config.yaml
n_layer: 8
d_model: 448
n_head: 7
n_kv_head: 1
head_dim: 64
d_mlp: 1216
vocab_size: 4721
activation: "swiglu"
norm: "rmsnorm"
norm_place: "pre"
norm_eps: 1e-05
positions: "rope"
rope_base: 10000.0
rope_fraction: 1.0
qk_norm: false
attn_scale: 0.125
bias: "none"
tie_embeddings: false
parallel_block: false
init: "normal"
init_std_qkv: 0.0375
init_std_o: 0.0375
init_std_up: 0.0375
init_std_down: 0.0
optimizer: "muon"
lr: 0.00206
lr_mult_o: 3.0
beta1: 0.95
lr_head: 0.005
grad_clip: 1.0
warmup_steps: 200
schedule: "wsd"
decay_fraction: 0.869
decay_shape: "pow"
final_lr_fraction: 0.1
batch_tokens: 65536
seq_len: 1024
doc_mask: true
train_tokens: 409100000
steps: 6243
dataset: "wikipedia_en"
Each number is 128 + 32 x the weight over the matrix's rms, rounded and kept within 0 to 255. Layers, rows and columns count from 0. Numbers have three digits each.

# layer 4 MLP gate, 1216x448, rms 0.102, rows 3-74, columns 128-191
149157123100111107141081200206086097160116118143149121159098108065136111090101109073118109120152154129117118180110125118123101141169143132063135098057188139123106179085107131034138103099106140
109058118123140134154090094118145122144083149133120129118182122086126081110131168074145133154162095126071189136112101107147123118145106089093151127179135145174134154135125115115144139186146098
097105177114162064123073089132077100173118087146121178133123095068062216111107151163084133132140172149113139097127118080086122153120067070055152102133144140142131065140092098083145171104150127
120161130083139152063164069157153158123172147107121088119145161129146119148082074188080064155160122165109127139123120189158121096129107146117169181081157194086135078042096089157099190159102161
127096136117111158144123126147118140145115134123114203090096131101142170151135153157122107091201101079140160165137124145037104126165070175144138120162163086129095145100085147203114138092085120
119084167086156144107119167177154083113141144173124122098147169153115109116128148136131077127162085126121062117110082108068149161092099109181102140185128124095172070190130165129146160114090122
158167106148093137072089125142121113157093131060129125119156150141116078103122185095146130170109181132079179110112149121120118087092152185171181099156125138134181149151115108221127117094123068
148148129099078164124128117118119165142095174138131092149107145172137201107084132152050110152111132118220053166058128144166116135158142122164121142130145111092126109148052114115156131118133163
129126126110144155088163124094106174103188102176119174215154071159153104125113082150154149095081179166118079090121104148109160154110075115145145077165137115142198102141160099177143160107138133
141139159119209098150092131089132145141195166211098153103115126137123116114135137096124059126182116092102117088170104125093117162109177076177032119109110151088152138067070143164143124125153089
193043172163186076126123162082213120071183124082155079107143079139105177154117118172165095046128121136103098111086136135143173114094134161119166132121090084160156167190119176169130095161130112
169147138176089143103189079070152128175160074164134095122164197175099175113093154139109108172142153121186114149092132125130092143133110123164207134128158171111151107133147151132135130137129078
132084143101106095105086080191177125155108104099115140060181160141143108098128122112098128085132076128165127064075182091154134107129163109177137143105136152065121159188080136101119141103162116
189211155149115115187118160149154127153129104091087086094130107112053130119153109162111121153142112115145132197105115053082150149183126138167130155157196076162119098170126133091085161134109195
134073179136168127104137115088143079123131104097153127057079126166122075163127108137141130182110182150144140042213126074092122097113105076140111089126109188136137153166163130105155108141222089
164095126120145113170084188155129172134131120138136137061122103151189127153116120088065166102127128103089088111144166077140162156115156141089152089083139171129184141092135138120022137126147126
105145146114151133121139103159104121145121155090061111098144123151111146163156107142108118083140164084128142150141090115104167146147061160127126118116140090113112090144118141126072125104148126
182099135087126109112157125151186135118142164117144168171171138147081164136117156109092147112077186079122171078139106081122158071098063088062101213106163177136204142117090092111132159147123140
105198165117147115130096156122120107155091075125115147154221119123105126117128078103167147164089141157120141107096114115152114082127106137125178114111123146125113110186130111104113127101135114
139134143119114134145134107054198159174168130177144129151138156146122141167106182164077122118130107116158195082163108124130171174160171106156110125076043122127125131155066061114165134123101184
146129079159094174110114110130112146124152115089162102145104145120117098140126107137143074149152125153117144124136152138172107227132161140107181116143122107076110181182164163098128107159122102
171167148101155113100178149116154159143152125066168141063128093133101064140164147060120030116147140119119090121100094106175116085205115146117106135122143112150124054149155154109139164155149133
165149177143164073142125126164189084142169106096064153111100115140100136129127154148119091104144141082151127093121116112106104108135194080031113119176115112148088113122172134079088078115075099
128102097089120158124106103154067039172073177079142149115125172134138138146142102153135095151138195085098159155072100102128126102110147075112162078129174151109142196069147055134078127155173162
153139132133069073173161121114126144162158119085173148114184103220186182095100124182140142172108111123111122133104194109098148123143130077147138143115194093096122092098027142166116077088193132
073123203123131127079093146152131158105148167125122153114125120121123117147166142138061108130104107103182140121150114063137128128132107088140108130146161083081172157112118118079125118141141149
136078151126123119116136166120135079133127129125085164171196178118127107081110106077086099131163160095123207074106135141099144177169087109150116116117172114162166117158104125145117160089144118
092101118145156107135109172151098121177115103163121063135109128185172136094086125120162114104130095140149049136075140151137137125138072103128147153097156163138131158113161081105127130130124080
181104163116139114096168124110151151171136120097097155141111136184158114140097194127081171119103149195110070178083069133071081122146134149156124154101135103125138116140145115149097118134155151
129153109144143110139118116104141130114106097173110159119171074091147118117208122128153162128162093096098098155119156154108193140113126119157117121183096088129145143113202109135087109100161070
133126161087092114131117164119110151098145141106129140128159120089115104103163135162058131118124105136133115118118143076121138160120110129122122127140103062128127117088132090120141166147097202
096120155078208106080091172127156131091133065105195096107129088167152121129118089137066008130143107172182109190103085125121077126214097192133124142175141201133139101129173124102078140103135056
107129147135118080096116160157113147106129090083098147150174141168101125114167151185148176136119143153085111135126074124101175131131144134101132125105160154108104148147093149115139140125083090
120110161114097135108124091123118129183149136179058118076077091093162133096112144040068112105101137147134176165148136174125105135137166135163136113133110119123165094131179166127130116139148129
135166101095163129071120160114123173070154150072178174086124045079077065108120150120112136206110097112146127128075109092173115081151140121094212134219063165161096102147170147162110125084087106
156153121123140173139170159169046086139197163133123105145070127083100162147215179131181087105174154113151189126145162160080124171127085134129135103142124106111129165090131116104127111174108197
164133138090163172124107142123156118141102105167082111110060157159109133221176124163125089147110096160074088094118109115098079120167112112098084138155117112109150132120106074141168098117088136
194134147146129158091133117130119147140114158075081121099096187090156065123152117141143123108112130130082142151161150136096108126111158139171136133173105103195175108204122181159086138138105092
154212125154122137070160104119126064141072150140097156122121205197120127078186135190165128193143114111161127098094117143109128085157110149155095120082128076157125115154186093145108162096072156
168159192100129140200154130164142170129189105177141132103078173136132113160099140130048160122127104132100099132143094108076113173126130086127175076097106112185099143120087145076100095123161056
176103166154127161173149128112160159096136130156112180154122136151100169126077109165149118128134120187073109096135085114114149127173177059114161100136090167116133084167134118126118108125093192
045188174089103202184131107144139083176119065067156130117117107079064144118130089187114102089120113134112119086140187174143111089166105120128068113069115134086124096114129123103137152097086109
116105154149192167140125165110106063158072125169171137087150097103097022104089133104123067117165187120126125128110086112115120057130120151182140192125146174143157195047142061082129091125145145
138133145147042098144166163120151144145101090108119046142111073167154150149093054108175146103146077135168044118109092161126110195119095169113162135123154180144146111148097103061077069078152128
126114141144140108160125097153140203096148142126156151135081151133147124146124135147149146151157108132164106101137102085138137135136134141098090140095143102140130127110108114095117081125104121
169107169115128134135115132120103125103168106173147232093144139120170135146162171142125182169111155157114114168144051098150194156045089154116160120121108085070128131065137065198090063148110087
152141118145164115153139152099141097085154101114101165156137152132097114140108106122135150112142134121094177138124145133159145094097079134124087178113164123099097042123135103112133124170110139
101183196170072130117125133090126135170100090102092102168159121156108154157161115037062166114065103141157122135166136185186129109117124125105107169049129119153130193081087105153140130170158154
128121152101138111141118104117145108102160119104107089162173078125123110109154086094105045143138108112134142122147113112143143148144184111122125124097159132104156115176147088111172192136116072
141130126110159089152115121131099150188141119046151175151156128176119109107172118122086114095114117100150062077120151137117106111156169127197132149132136181129132101124216141185091166150149190
151103124151080124154167157146165154180107126144111144171140110122111117127120111073094099210143094180144207071095138115155136101143056119113053140109173098076148156133097139172188142110127089
184035134160103132148112104150142191105102099140105157132152114168109155144169089101104090115155113117135124137071145131152158218149156109195109044141122069154137091110128141178152160116113086
181143128076166104206126183151102118118181106119129138113136083154099142102112154097125127110087097144103128142098137104138135144119142162151181105148215141123152144137157137089095149208083104
112108195068097153109091109154153168117128095117153181126133101147096148096136077182121152107142096114114119156175173126126153114146115150175133146129132086160095106113156129154087174199109128
128165114129116129100087119117152136139143138171105173096154215117141121182167013172103097123086152087119117133148118116107116149136190127121119101117083149103115094122117134141091182151185156
178150118176117141118117107122127117101122110163070132078135065136089117082160149167120158129122141066162076074115153207150156065089097114104142121130079075084124114120158131102116115124096065
169089136137095168158096114185042160107118139178194096151197122108139143164124179110086081149161107075119069105148118090093121151127111087117149139094140114133134110135104109092174129117125145
160174105139060171110129048095163155157140063109160136182118114162110098099126152118131115097113138103129167199076146075170130065176154181111043141133076154157091113129131083229071138133099113
082178076126120172140088097107142147095113143144126055091140144096127148188146111139179092109103175124178153136150136112075117130189085136094218146102159149127123128193113100122116187107170130
100119139144109152088116138134119084155155117093134137135132135134071063125089144144144069134126164075110169128097068136129110124165147098181132154167096155165134158171187147176109112149136107
162155142113142180144104110191132193078096076139128115074125145121089148153127144139099099174163137133103152125099096108137127158142154186135105084121136163045110178126145087114140103136119137
178156100116157085089118136137199156148134153130175136103115119137148134126151119137125088106132095149104162146129113126121140154109060121114132089095151114123130060133167191110149111115094094
127066166145157125138151116159107130184161082106137110073142207115110144040058131123149119165139140138080167137091133124123134134243105072126083175150154155099132159209169112147106168128124123
137171125150095062110107102120142115112090115124137132118124141178109106165158145130113069127115104118129158145137112069136187146127129118095109125124126117138081067121154082115179122189124114
149181085145172194124144110126145123116128150146140149121119139164117100141124127140092171160143102093159144114132119135142128127161083164140107115120124111159111114137097126125143142109157124
154123139153161120093088133111094137120148146110159136127111174134135112138112173121185125129107099142152114109164141102121081126108159109167124144104122168102065121114119153140119077118151154
121123160127164177151144124117085145173135124092093138109134086124171162136152102111163143114141134132120172165075066094162157133127143108166151134124126119126094113171169080157142125115160178
096182121131127128124143116163131173172086109103196156105111129180131150159134109126173135171137098160108164098155126104175164145149151207121151106167107104055117095125135114098122135169158148
146140185167106131130122059143122101110093157149096126159130170161169126167109102084117166149108156130083074099150125120135136146126122104135111187125178095087151117121164153118087153154101116
090121102095102138092098133131132113103136118156125133126135143119067077100122121136165119135143112141160117151150127118197154145171131167095117116129133152155128069153145000106120106121134077
137143158119181136147095143105023125119119143165095149137146107080134050108192140080129047159126113167114118153104162115177192097105142140118163093099105129160099066100127181144043181134106115
117115164172110138122110093109155140197136116161055146149117125064202094102131195188117112146118145062154093116147137091138169125112110112164149120129082080147131110151114089043141152138085085
# layer 4 MLP up, 1216x448, rms 0.109, rows 3-73, columns 128-191
106124059136087105104184133169107089186137099166173156176080141133097118122147130073092101147120186216150095112108129142021117123153159102088116169086114140164076098032166167157129161145155103
145141047170129081131156125127147095074093134120104091165135160124176133096176144126179115084161114077094138158150095087100162112073127120159144082128199121149090121199107187112110174106155128
106079122108092170103085135143089121128133134169159111204146157135165083121209165142103083075152107112108137203118143104131155153106109065144094150113105087155172117196086179146118107155105152
097117150078139152106123086061094187187127126082102160146134119174142148141124144136166134083197081142092101118181173197154129138185124151136092113125087110206100209145126113094088207103129136
158157110127142122126159126104166029134142166085122097122172102086117140136126151107097130151106127119139087089110045081122138186140146142087115153063114127115127119132128047156145154141110152
160135127151081105167108168118127139146083115122152077123181098159099135134112204110091106101123098133096134156102118074077102056126118137158171172112139171094127116126092093126126092164154162
112153189189131063090138172118111096143137130100102099197140113131126153174078107133093164116133164160171160121146146131134135101122142094129169175139143113108104136173073048142108074122104139
142164136147113141102106124124161152134163123065119103132183126114196153121160145105106069091158130130115118179124043134169092094122131168179114168058153069131161196132149091093156195155158170
137108107168142084134149123125103093135084126129159123103127140154075210130126110121190147141142108120095086111119167151183160146102171107094064060187096127139098201130105096087151108117150162
167090128173159123178168133129145121178149160194137118134162117141074113153158121166148172219098139076143125066156101138119125084131116205101121106051105130107139101146118130113178165070148170
104065117148111092104113136127174160122181111131193155127096210148074069098086138091113133130130091081151138136141094148114147104067101122169113125092090096097144150122152125183176126151112155
170139137181081104131108108162096165095098135172139085115088148133126153153124135104114110145128148124162114149158135180149147140137141151126120102115166136160136140117137105140144085082124147
126120130128102114110116172148122055183094189131144046131164172104131137143145091128106148140028052165107094127161112111092140067127153110129120103088086143111141104179077088164116086151119130
145177082143138149175164151121153150112081122168122078178106120146129184179085180136171177159095111104104128178121155088179149151078102185098144117058178166155103122111134141122119152126157179
147165138090136110128080131145081178134101109114093133169109129128155106141049151145159130159188130111125185121072075114154134144181147099117148089114115163144151146134108046153132079118125153
189101167145113123175187090165131123154070083118135065137181129135126107095085104103160043135113163185135158126116130150192103119143114125141078094052123131155103088093127073163129120101115168
116112129122130172135127147080142119128106096100145100173169150140157119083098091078190144133098125179131132091113159119126083156132175143123120104166122167102151163111143084166156103151144155
170110087098170091149156186137083137124151212131162082182106200101117108128072132150190148096082061089111093110160097165131066141078153170224183131149123131114068157176153127120109108187123111
084138137155127117132133151118144128161123101155116082141129165080080108149098158182137145181076117173154134156126107152129136105149122092111215132146143184169165139191128137187132174139110125
125145124122083190118111187069142059135153079136072111100169112109180129137151110112156162065126089143125055109098149153155124102145139129153101138116138120086129153185121104113208098105118128
118177136138113136145122090154183124099205135113154139096101092172101150156176168148122143140140100132167123171134186088105121137155119142149178041155166166124162099136107053198139161100151115
144122105136109140159103127172116092138121114115052146174118049180124146082153102154142096132107156079109158059138127086148156122103093095167132140097174179144103151123116159117118115044147076
157061111093135161171203133156108085125087173081142178098149111157115186096139122121125147163200110101103115093117250127118074056134134084092127177123070090158163131107144139179096153052177125
135091160068113148133130099100189134122142108098127115117081180096163140128123076066183164157203067103172148145176118172145093151062162149138091098090099143081100139087178099103152141112123133
124142138050123157104165087154044093161157148156180126126133129082146093079091161179202195160117093073092111166181085106171108106173104135091105105125128137139127102119122154093127112132121144
157086122108130119107081127112132165178185155157108135139146124106164122140164154159109142179111121084127147145154109111193136098104134122071145075173126133171110129144116136081112101147143124
197071151118152137127134128118143156129164067150127095157149147190043079087126131175127093085135129062088141120087142174077129131137055099123143159190164060148155201088138132097098107056132188
111117143168099092168086157139181089121148150137116151155139114194125112133080132068181134096161126152113152090166073129144168138104151155086106192103091136157066148157187109109120194160125147
219095112163150159123125129104146160129093106085141083129119113138167148154133229198140158117110112160150125197120074168117158123105108130157097113101134121155129169109089164111167111115108124
141159096144176122164170091170143125095168193135138160132153107136103096117188098115114152158153116100178100141164162153131083129154129162163077078145116104125180162153137137166111133111167090
130132107101153127098175135111149172130105151058126158120169163130108086156149122146203178121214182138129134105148149087162166121141134145091153152136179119182114132158133138087146078133138088
173090113136118127186193172059065135151168124143099126162154132074169135148137167112147149068091128067162139102117110084135073096140168117118120110188139127170140151142128081108135139137110152
146140102123123174131125105088112115117135100146129069120142117123148127166140126166129086121108107115109170122127130122133106109105130125094138174092097101125113119163132117154082195154152117
103116159113119123111139130100109119174165114166128190166087124113125135146103092112162124156098164131196105155137147113120104084103157115091123106096112127101125126164126135144122142095113062
164106178171093123125128132179178181161109128115141194102125172126144174101156163102156146113124092097110161143113097097162095144125120107144074076144120169085120102132138142104163105124136074
137146184104124178098127089121114159127177103227107086162093108162111107178114190107090142098200140145153128116111169137102157151161109152142174115090107174155086132158126135176108148118185094
123147119101110153117115107153097128092121175135132122097098141155155142082169162140077121095133092138189161128118153162132127133074083125188096135096162161093126087151214107179139118162107146
150183139118093118100108113110099135192110116076100149090135139128126108151147146190095144160137086091101125130124080087124163099153097130175144127136084138124173152188144222118113133103080099
097114075103074159126131158151138146110088140176200169140059124157160145134119083140137111160111094138079189146145090127134203103135077099120135125155153061134164134109176087185175177138103133
136099162152161150130078131106068177133112149082108118127108131138176153122127129111138119183124139163107088102117148082142152159126123136111113179123175157117166089128138119188147113130132155
117159102105158200121157163147128083111112193127135097132122090089090198182115167101174153143108090170141125146108167113152107129106202115105112129169112078129159157156112115105148087159140124
159134157134161104159134167171155081162133145097159127106133086143087137117097102136139079101165126094070101125143112068125194154144133099115124120089144148117147103125129091109130169094131129
114165118184077124136133160184127109151180106125080121073102166182144162156128070136079162111144111117191131140064116183108138176148112087096111132116135076116115073146133130136178157140134119
127089093131106122116105133143132133127161086168122155182069039104141122153082135097125072130177101175086128104062141162129114116146077196127150187050136132193114185132090113074098119129121119
110118117098102131130179133124129135081166158129144128099152141121126124100157183159113145131196133110159072117179099108189114120112124159119189137133168216141126124082161159127081059148128117
063149091112169119125179067066149183160126150155211114136130094104117116104115141135196044141067156167152136142122125150144101101110144161206171164091162065129172108174103145121141163146113146
091187075109085151157086123161112099133138175162115083097118132101151095139155160151119144120159111193128100110150129063145133130075118185161156086125118178168130153141118081157160115114119099
096074084144147161092092115159169159084106138094072131078191082177120120120164115109156108084145074141124138175154183078090182124120123144117101135118145093079169162124095118108124132129209096
163181163145077148052101092127135123141127117171128100120203130136088138138085157124104154114098109094168082172104120146141157072128104166170126112210108090095109146132134145136128107167131126
153069152099099099147119130127121122129103141137138116063110103066123163167098121168162145120148108164078185143081178038232173082079111142086148166133109183086117108130090124138206066154140138
087101174175137092129153116152162131162138105145104105155132130135155141034155174080125078081124142102080118132137085169127122123033159205117088080128115120127032076150112161199104081136080124
106102115157152067140099145185159121151158104151159098134135102126080112134189140062174168146220109182147139143145133150120121103098135110172099071158137116098171190132137125136156154116158137
092155127114107165110103099087143137161103159177152138099099096114168125172109141099131137093088149134153062135171129091101047092137059113114138155127093074129171132134100199138122137130172133
131109162134154127122135156042089089152045152113145147198128127123125123133065069158053128132092124156145152163150101089101165107159125128094118107106129147078109169095109095129133090151075154
135110100112173157121167110145052164113168090136126159122066134094085065134130175081152085159119114100109093160081144149081125173155127146180108161139073151120111158089152121131031096183134171
112099137051159103112119084084137131140108174126158104103146121148090109128146148182112124085196054146117141169123124173136129114127223167134107090057096157146127154113190130131131071162136118
143114153176073091161089126162164138121089125106185044161087153154168112139096151090129078134093056128178163106135075094132154131138150052089160139100110145217175082133134152165128106101107091
125054091114201117122132104115140116156088156174132131222120094109115167146135097121121145066117108126200159188077134111154109152116098166095129131180112137147171054178175135132119098112091104
086099098119125180081029113121106123129123203059191130101088108141143058161118151173126152117104110105137224076078111113160066143132094177145110110167090173161106121153088129193147126142182072
115111119128161121070145106094170134173131165129077126176157194133127138124101072117101203105146031074117156125081145135137122097178116160150130066161156123159153106175097095158183116041079198
161109088094105149114145167164121108106159071081150113130127128143109149222168081131113099205131185113080116147114128174135110090170131139123138107137134177103093091072130097123147114135115148
131132131060159146112062163114090146143097091129148111104145163153145104111157135115197101149081142126119107132071109131121100147097149111120144140109119175156096111110162115152151166127110098
057110162152174129072158101084171145076104147151106125127202148132145119107088141134105128092159106146121104116147096090122158121167185115120155152110106157124118095099124143158078153163087155
131126117094075131154139145105141173150150087078139111119116117135097173179086131101134096136123129110082107130126098077113121145129135148144134113088118161118113092080180121094119114126152206
112151134128096144083155122152114105095117145166092107208178151166087128171143151101135092079116122153130157147151108106194127129138135166129132133086130067126147121178178048107156120150066113
090116119169099148111124167132111152127113132134153135143117119160121119144217142106151119203171134139104110136138096144106124132100087134143142172143129144154198117179159084100096139100101137
122120115093112155138160112115157071094137106085084093163155149095085100105101078083143153108114196093122149184125086104109149090185156168094117112118155149157113069116129147143187168097145100
116134094135122122121123132203147207123150105073130170088174110152133133165157111131143152117164187177073111114129186160137125150154111102157091091159189132138139144136166042162132081157133140
117137091131133126128097111155038155133110160100089130153136163120132156118108144150122087150117121137144158151129103061143180140132135147144102106119164134090104092136115202160173129163135134
199112133111147150171096131112125178156129185146128074184088191123149161149119111109176084134137131140117163146110126137107131086122153083077133173100102125131126167103140255124074091105151114
111181186178162133134103143103067146110081094180058121124149174141136100139148059123073124128153201165148183136147105095133151111092160158149224180147102161131047099144182137143139118173139153
# layer 4 MLP down (transposed), 1216x448, rms 0.102, rows 3-73, columns 128-191
164115097108076134085173115100120093131136160125058169111084175106138085202130110101103138110125124116110095137194146150124132118109129098103159109076123177144102164163062003167057179150108216
167107143114154165124175147082160123138117115186144063100145154082101114137092126121164147095099129122106120072174135161096117117082126082125070128134117177099168120163138090166177108152189119
170118052104158108092127155139108132128102123152081138106137153145169127177144140146120099081075196155121198105181111113081154151110089079080144102147197173106099118131085122137086207165114140
153096134165112149093131158134119125145173118132182093144113119127127125120166127118096124129168136214136097099196098144154173103116084139094089139132159167121104024090119073124130149171139170
112125059150104153141154158101154093103156109117162148145096092169143084054133067110091104181164071114128151145154134133155193109104126167091125116108057159123062155128115193124138144147117110
154146095154120146144125178194135120134105162199161117192102107049083102151168133106212176103128142088092231102117110083133115068122152112115166162129123130142131171140138185137171117147192123
098093103098107186077151153136135073096150169134163139194143130134181113160128150110129093158107189104155107101112168149130078105111137151151145148127099122138129152187110012109165099108143155
122155109133143102134085114100126132176105056183117105123144104160176169110120159110183193070177185077081182108134088106148132098108111091152171127164099152176105085144119127152151113167180125
127174142099166141124107098135090100133137119125110110092181119187109141148140127112094135100144123158140112131141131133109131117110132155130140180145104132115156155089100241193097106126132144
122120153174170156130074124179179083160224193196164164126128113134113136125117173110187061123173095130158117102114154114079172097066154202118093068137139168156160145088143191077125145135104044
141166147091114149121108106144104064084106152141114113158143136127122114130119111134120151059141145110155161074166159103089106153134141085141121149157167134115135094179136223162110134069208143
125097124149149123101125126096094091137136115147113132056154077106104165129138097140149108142132103071117163104147168144152146165093147120084093134154140178126165153054128130132120102111171112
077106087096080128199124125034133111109143112172103134114162140153128109136149121159129108087109106158161165136097164073163118094098136081122134134111145087169056112146115255101119173137124143
155111134153050109166116173122156154128076122134136127101115098175146163116183116103121105125127123128138140103126148113116107141192063143157061153153153166148116051129171000101065131170195125
122100122101140149127129130173140152077117186090095140078118082163128098098147152121095116141106132119160182096079152100137174109118121121126090131119113111134100115113138103140169101152135131
201139150068090129165077138108170101105119104158137119137130086172125122121137082115154115099119129112095137150151143141053162194089194133103129107077143170103127182157177151191188143116220156
086113081164141102142179129135106087129089171135113150132135167085131156101141162074168096121158165126153094084143145084134153111115115127123176111144106119159114078139123109104088109073177142
116131143112166107091147137155102115144145165065180170134052111182139047108116130076150197122158154127174171160094109197161138138152109083135116088132108114129102168083159173130151156183112153
062134103088128138133093182148043108146155078106169154137159094152144090140123130151144148150125090116140154061097136099140212109048083092115162128095139192154120158138147029148203119143192142
159118144087193094148127175128043093115165156152058109159146149114132141196053118203087109139125134162115111097153081099156106156129163177161164091127102108197157156186111175161190136150144107
145180074150128066137117131156172135089075161116147163146150103092074137110112065136133099152150110137114143093153163108153108127129138139112127116139188163142044093137104252151112131108097122
195096145129146154125121113149071085165140111099140135123074115156095101202121156174178104060134081151165139151133096146119171125114122026084138177127082106157058128173077103124124112149109128
121126185124179069168142155109074180087081149160144125141084192157085154106182137113113163171133209149127111132067128112133114191149173138121150166161095130125157095114113231157103149103140146
162118154132178116109113109107208121086113117118114134049132140150127081110093121121222167117142117150162085112095090160162119138070138163167139084084148145120142134133103152143155110139083111
112124099165150152163140131166104079087186098104179153121173104090138111173187127116128030122082105063111123169136155127074094145158142156127074147120080135078155136147098114118191155111116202
108165075119162115145101062115102124087110186164096106132073115115171160168095126130081183109123158174125104147091060131135159132124105108157120120093160067091124150140139216148148127111076132
111036141068141122111151091127109083103212101100127075176164114105121095140052089158152084099097153070092108038109108139201144178104120100086142155184163170085140086139130027105149128079127133
161138121091119146072081127101124162085107161131139102169175124145116169146130151133121161181146181136160132094099116116122117175165115130126112155187161125118164119068113147112076114105116137
100064157185126126108033141172132092151204144120090139138109095170127095070126131171148157120088154148179152105124128114094121109165082064107182137148109112169192050151142016131083103130161083
092082182168101142101107126100091105108161125165093144076080187145140147100160154079158141118148167106081118169087154082137130182111172118138118131119132182158145114097124111135133053152189138
090139166190109104106101111101147155158126040121121136113119086093106177156103107136161100116222129130119119150155158117081143111104137134149170094135117118129127107173159113194177093065126164
196059127082136120114130184157084102065163121096126103148153144126150111197097202122132148159067098127140048142070158115102107097129122154126111150145122177044130129154087179157174083106128167
106109094141123103180060116183130152146180207117175128102124141094108114171187097101117077060134172100110153076184086126097108182190097150102117111130121125115097077116175140118107131159127123
178166117145117114126137163107082079130131129113187094121124130116147107092152154189159101133137131114146157141145139134136126120097146125102165127168184101104133077153105092091105130156100145
097212171121124224149041133142113126072157118169117137145183110092126139111120115145097126091153162182141103106096090198095100088123111152104123137064134111141158118126105237100119129112089110
103093115147139135172099170122142125067124068098150123182110114117102141082131170099127099168165187083148120144161102155147154114111168044111113121100107144161172176162178167108156111086135075
121166125121119100137172130124091158115106086148061166099223066141142118106137086125099162152148167084119095133127098111128160190069123180161082155150112081084129156107144099102098108107134149
114130114108117093124153093155103094116121135165192103129162111106125097118100139130166102143121133086096146149153200103111116148136118148147089111110156129102102106115118211099143090167086119
092090136145153144116176130149079180144099158127101125156144118163146133108201119119166152176146124148168136160158144154171106149086123163096107144111138199102134170138140162118136101187139141
057128116152126153079133170119063129047048127114125122130163108153120124126149156163160160121102140066109160122112139122090166146153096142166140104122105129157079129085156106087150142107082130
158140162123149163188101112105133128133135150104098042151167160124080123041130119112118099127137094104137134152106149186095086160149120138110170113113135120170153187108120114112144135113131107
156175128090160150152106138155154156142101141146156145124149180137155196081140118181146157144107145106064141126064167097124123082101150099092114104083106123136081060106139243112155103045145105
118120083118141126117151115100117104058172150094110155089100197098069071149183069124124177085084107146137152167129177136134140138074108192120103108076099127132127155084137128159173082110143134
137095136133069098125181186120195144139169141138122106240108074159161121176162190096102133142170125124080122181117183118101055087171137138112070134115157118141144080107119183152107181145105111
161157143088159164144099099182131121159137122104119159144152133119121118139083101150118085133158162105154150148146141101132076115117115104152141160149094116128149121106133165098107093152120159
063050191129206163126067069192143195126137160152085176097182105112103151121149142152134083114056162175136176090137111098133143141108146208094046128116111112123082117188107112112093147072083156
096137081165123124193075183197150134086151086140161147169129146143128121120137102145075108140118155157143128103164074102139143111184125147135230076126130119134066135075064118116127082132116174
106111082120108100138120079141135128103110108153082170150159097112126165141108099123167091140155151107071150125113090177085080166105089111174146138179098185143141124076119143164125171163146117
070094104094171123160091165169168165128142145176087129110105135110083083164064160170144175102058125140145164131116129142091103057125157130128141141163148218109092147117135122176114073133032060
148146136163169112136101117095097135109102136131121084093091109145107169094122120164145148141133149164137142166124116107185113131131138111114093121093113114117123135173151236117199117139155099
045227120070121174090125139160111083081071118190133111167151154084211139106118084111114118116148137152144101102145156129148156088065182160168140147149155144113118146087146163119113106132096163
124112076192127110118123163175133162152165137088152116150182091101118126093116135138115153076167139133087103118148160202165076176119122077108158048142124103155113120080099204124117108131118131
146161182103092116159212122170081101120133114104066098096127124103113149131128113116091110126076149095137130121129138149138128118139074178147117149123165141145120101133145034149162080060097090
191093123130181169094116107128187151091084096119109196142128115215149119152075105129086090078165113143140157105099074138135105112172117170112131131138164130113231101121090100138135100173151154
119144103094112205183141113106081142164149094081188139117120086097074096159132130128202142116221127128148162129163139129158134144143141078133084116141118100139090128107134149135201101190110127
108146096192082173072134172138133113138108141192102077166067075188100085149108113123181184119107105126110138122172103179111162130136128110152120104127111123078109065125135107100148152117123111
142086195099066135097110140147149099155148137121123080126122086120122147117118106123096107143150098077094110152103141079121097141127140081136089140129129181055170103161174135156172111107100163
157163114110135122090159072212122140113103093127154174176160135117103111131168195101145139144161098137140175171097076131121091115127100188130085177170180142073167116155164146118078131117093101
120147151176132097089187101154166123152156099154106124172126111177184133145106147119096120078150080132138161146196107106140138111144125120135117152114148124074118094138068130089129220145137156
156104129140124134159117095146126110064124111126129137136090109133167136120106173129128166137100154176088169132205082169089148113177173185131099168125129177134114084113121255143150118110117098
081183127095086139092116108163130115068156088111114201150051089130148088138101180161079152105152138081173176200121167110146157125152150100104139148128103143098156161081170249174118088141174145
116094200151079163130133162084065116096126093137157109092085125098100134096133148137155156130056171129164105101117179091192014146212146077174118128132076169142116162181216168179107162108135022
161144109106127082119098077145135113129105092140102099167176096150194190159151111085089146097168116167134072147094127119092051175101155166182119160092101143115094111131166112086187159097148113
110179137163118175146061112182119140110077122159146135154145095144107122154099082140135154127168108116138152118115126096115146173146134159122099125132145131131139108107104141173130148146149138
187050128136142147124135174149097147114090144112131170140121113119162106128082130107111120159130122114114120135115119137109140123138129107095137157146128106112116183141153200142128138144156151
152103166117140123169114095146132151121106158110174118138073183096101138124147122106168110136073146142163154078151201174144139114158160101118136125120097166109175126080133176101092098144132090
096098115154136104107181175129125116063101137141085092112145126088140167153132144158152082103144158092107153113119148102162084162119156126060157120135170080161113073139141014108109124132093131
191108117118118134157118143112115073183102175110153082176107163108093103139121109131167090124154158129101143179142093120127135103130148085071148138154127126158159092127110170124072149099113122
132087142129161109099110061150089125143158159152081111146170083167170125115096204090133099121050180135105111123137127187119103154137101145134107086113155168091124146144133137106184083139131132
060113126125122138141134151117143144116106128095139083103137102071141088152156136133094140162116103178151142127108140136117116171158091152143108120142111066163140140160142000097117093153102152
145154113189164164173107114101119210118114140128095169133149120117167163084082176079139106084106106115178114137130175092160141123208153132121143136147140170108122126149144147064180184124179098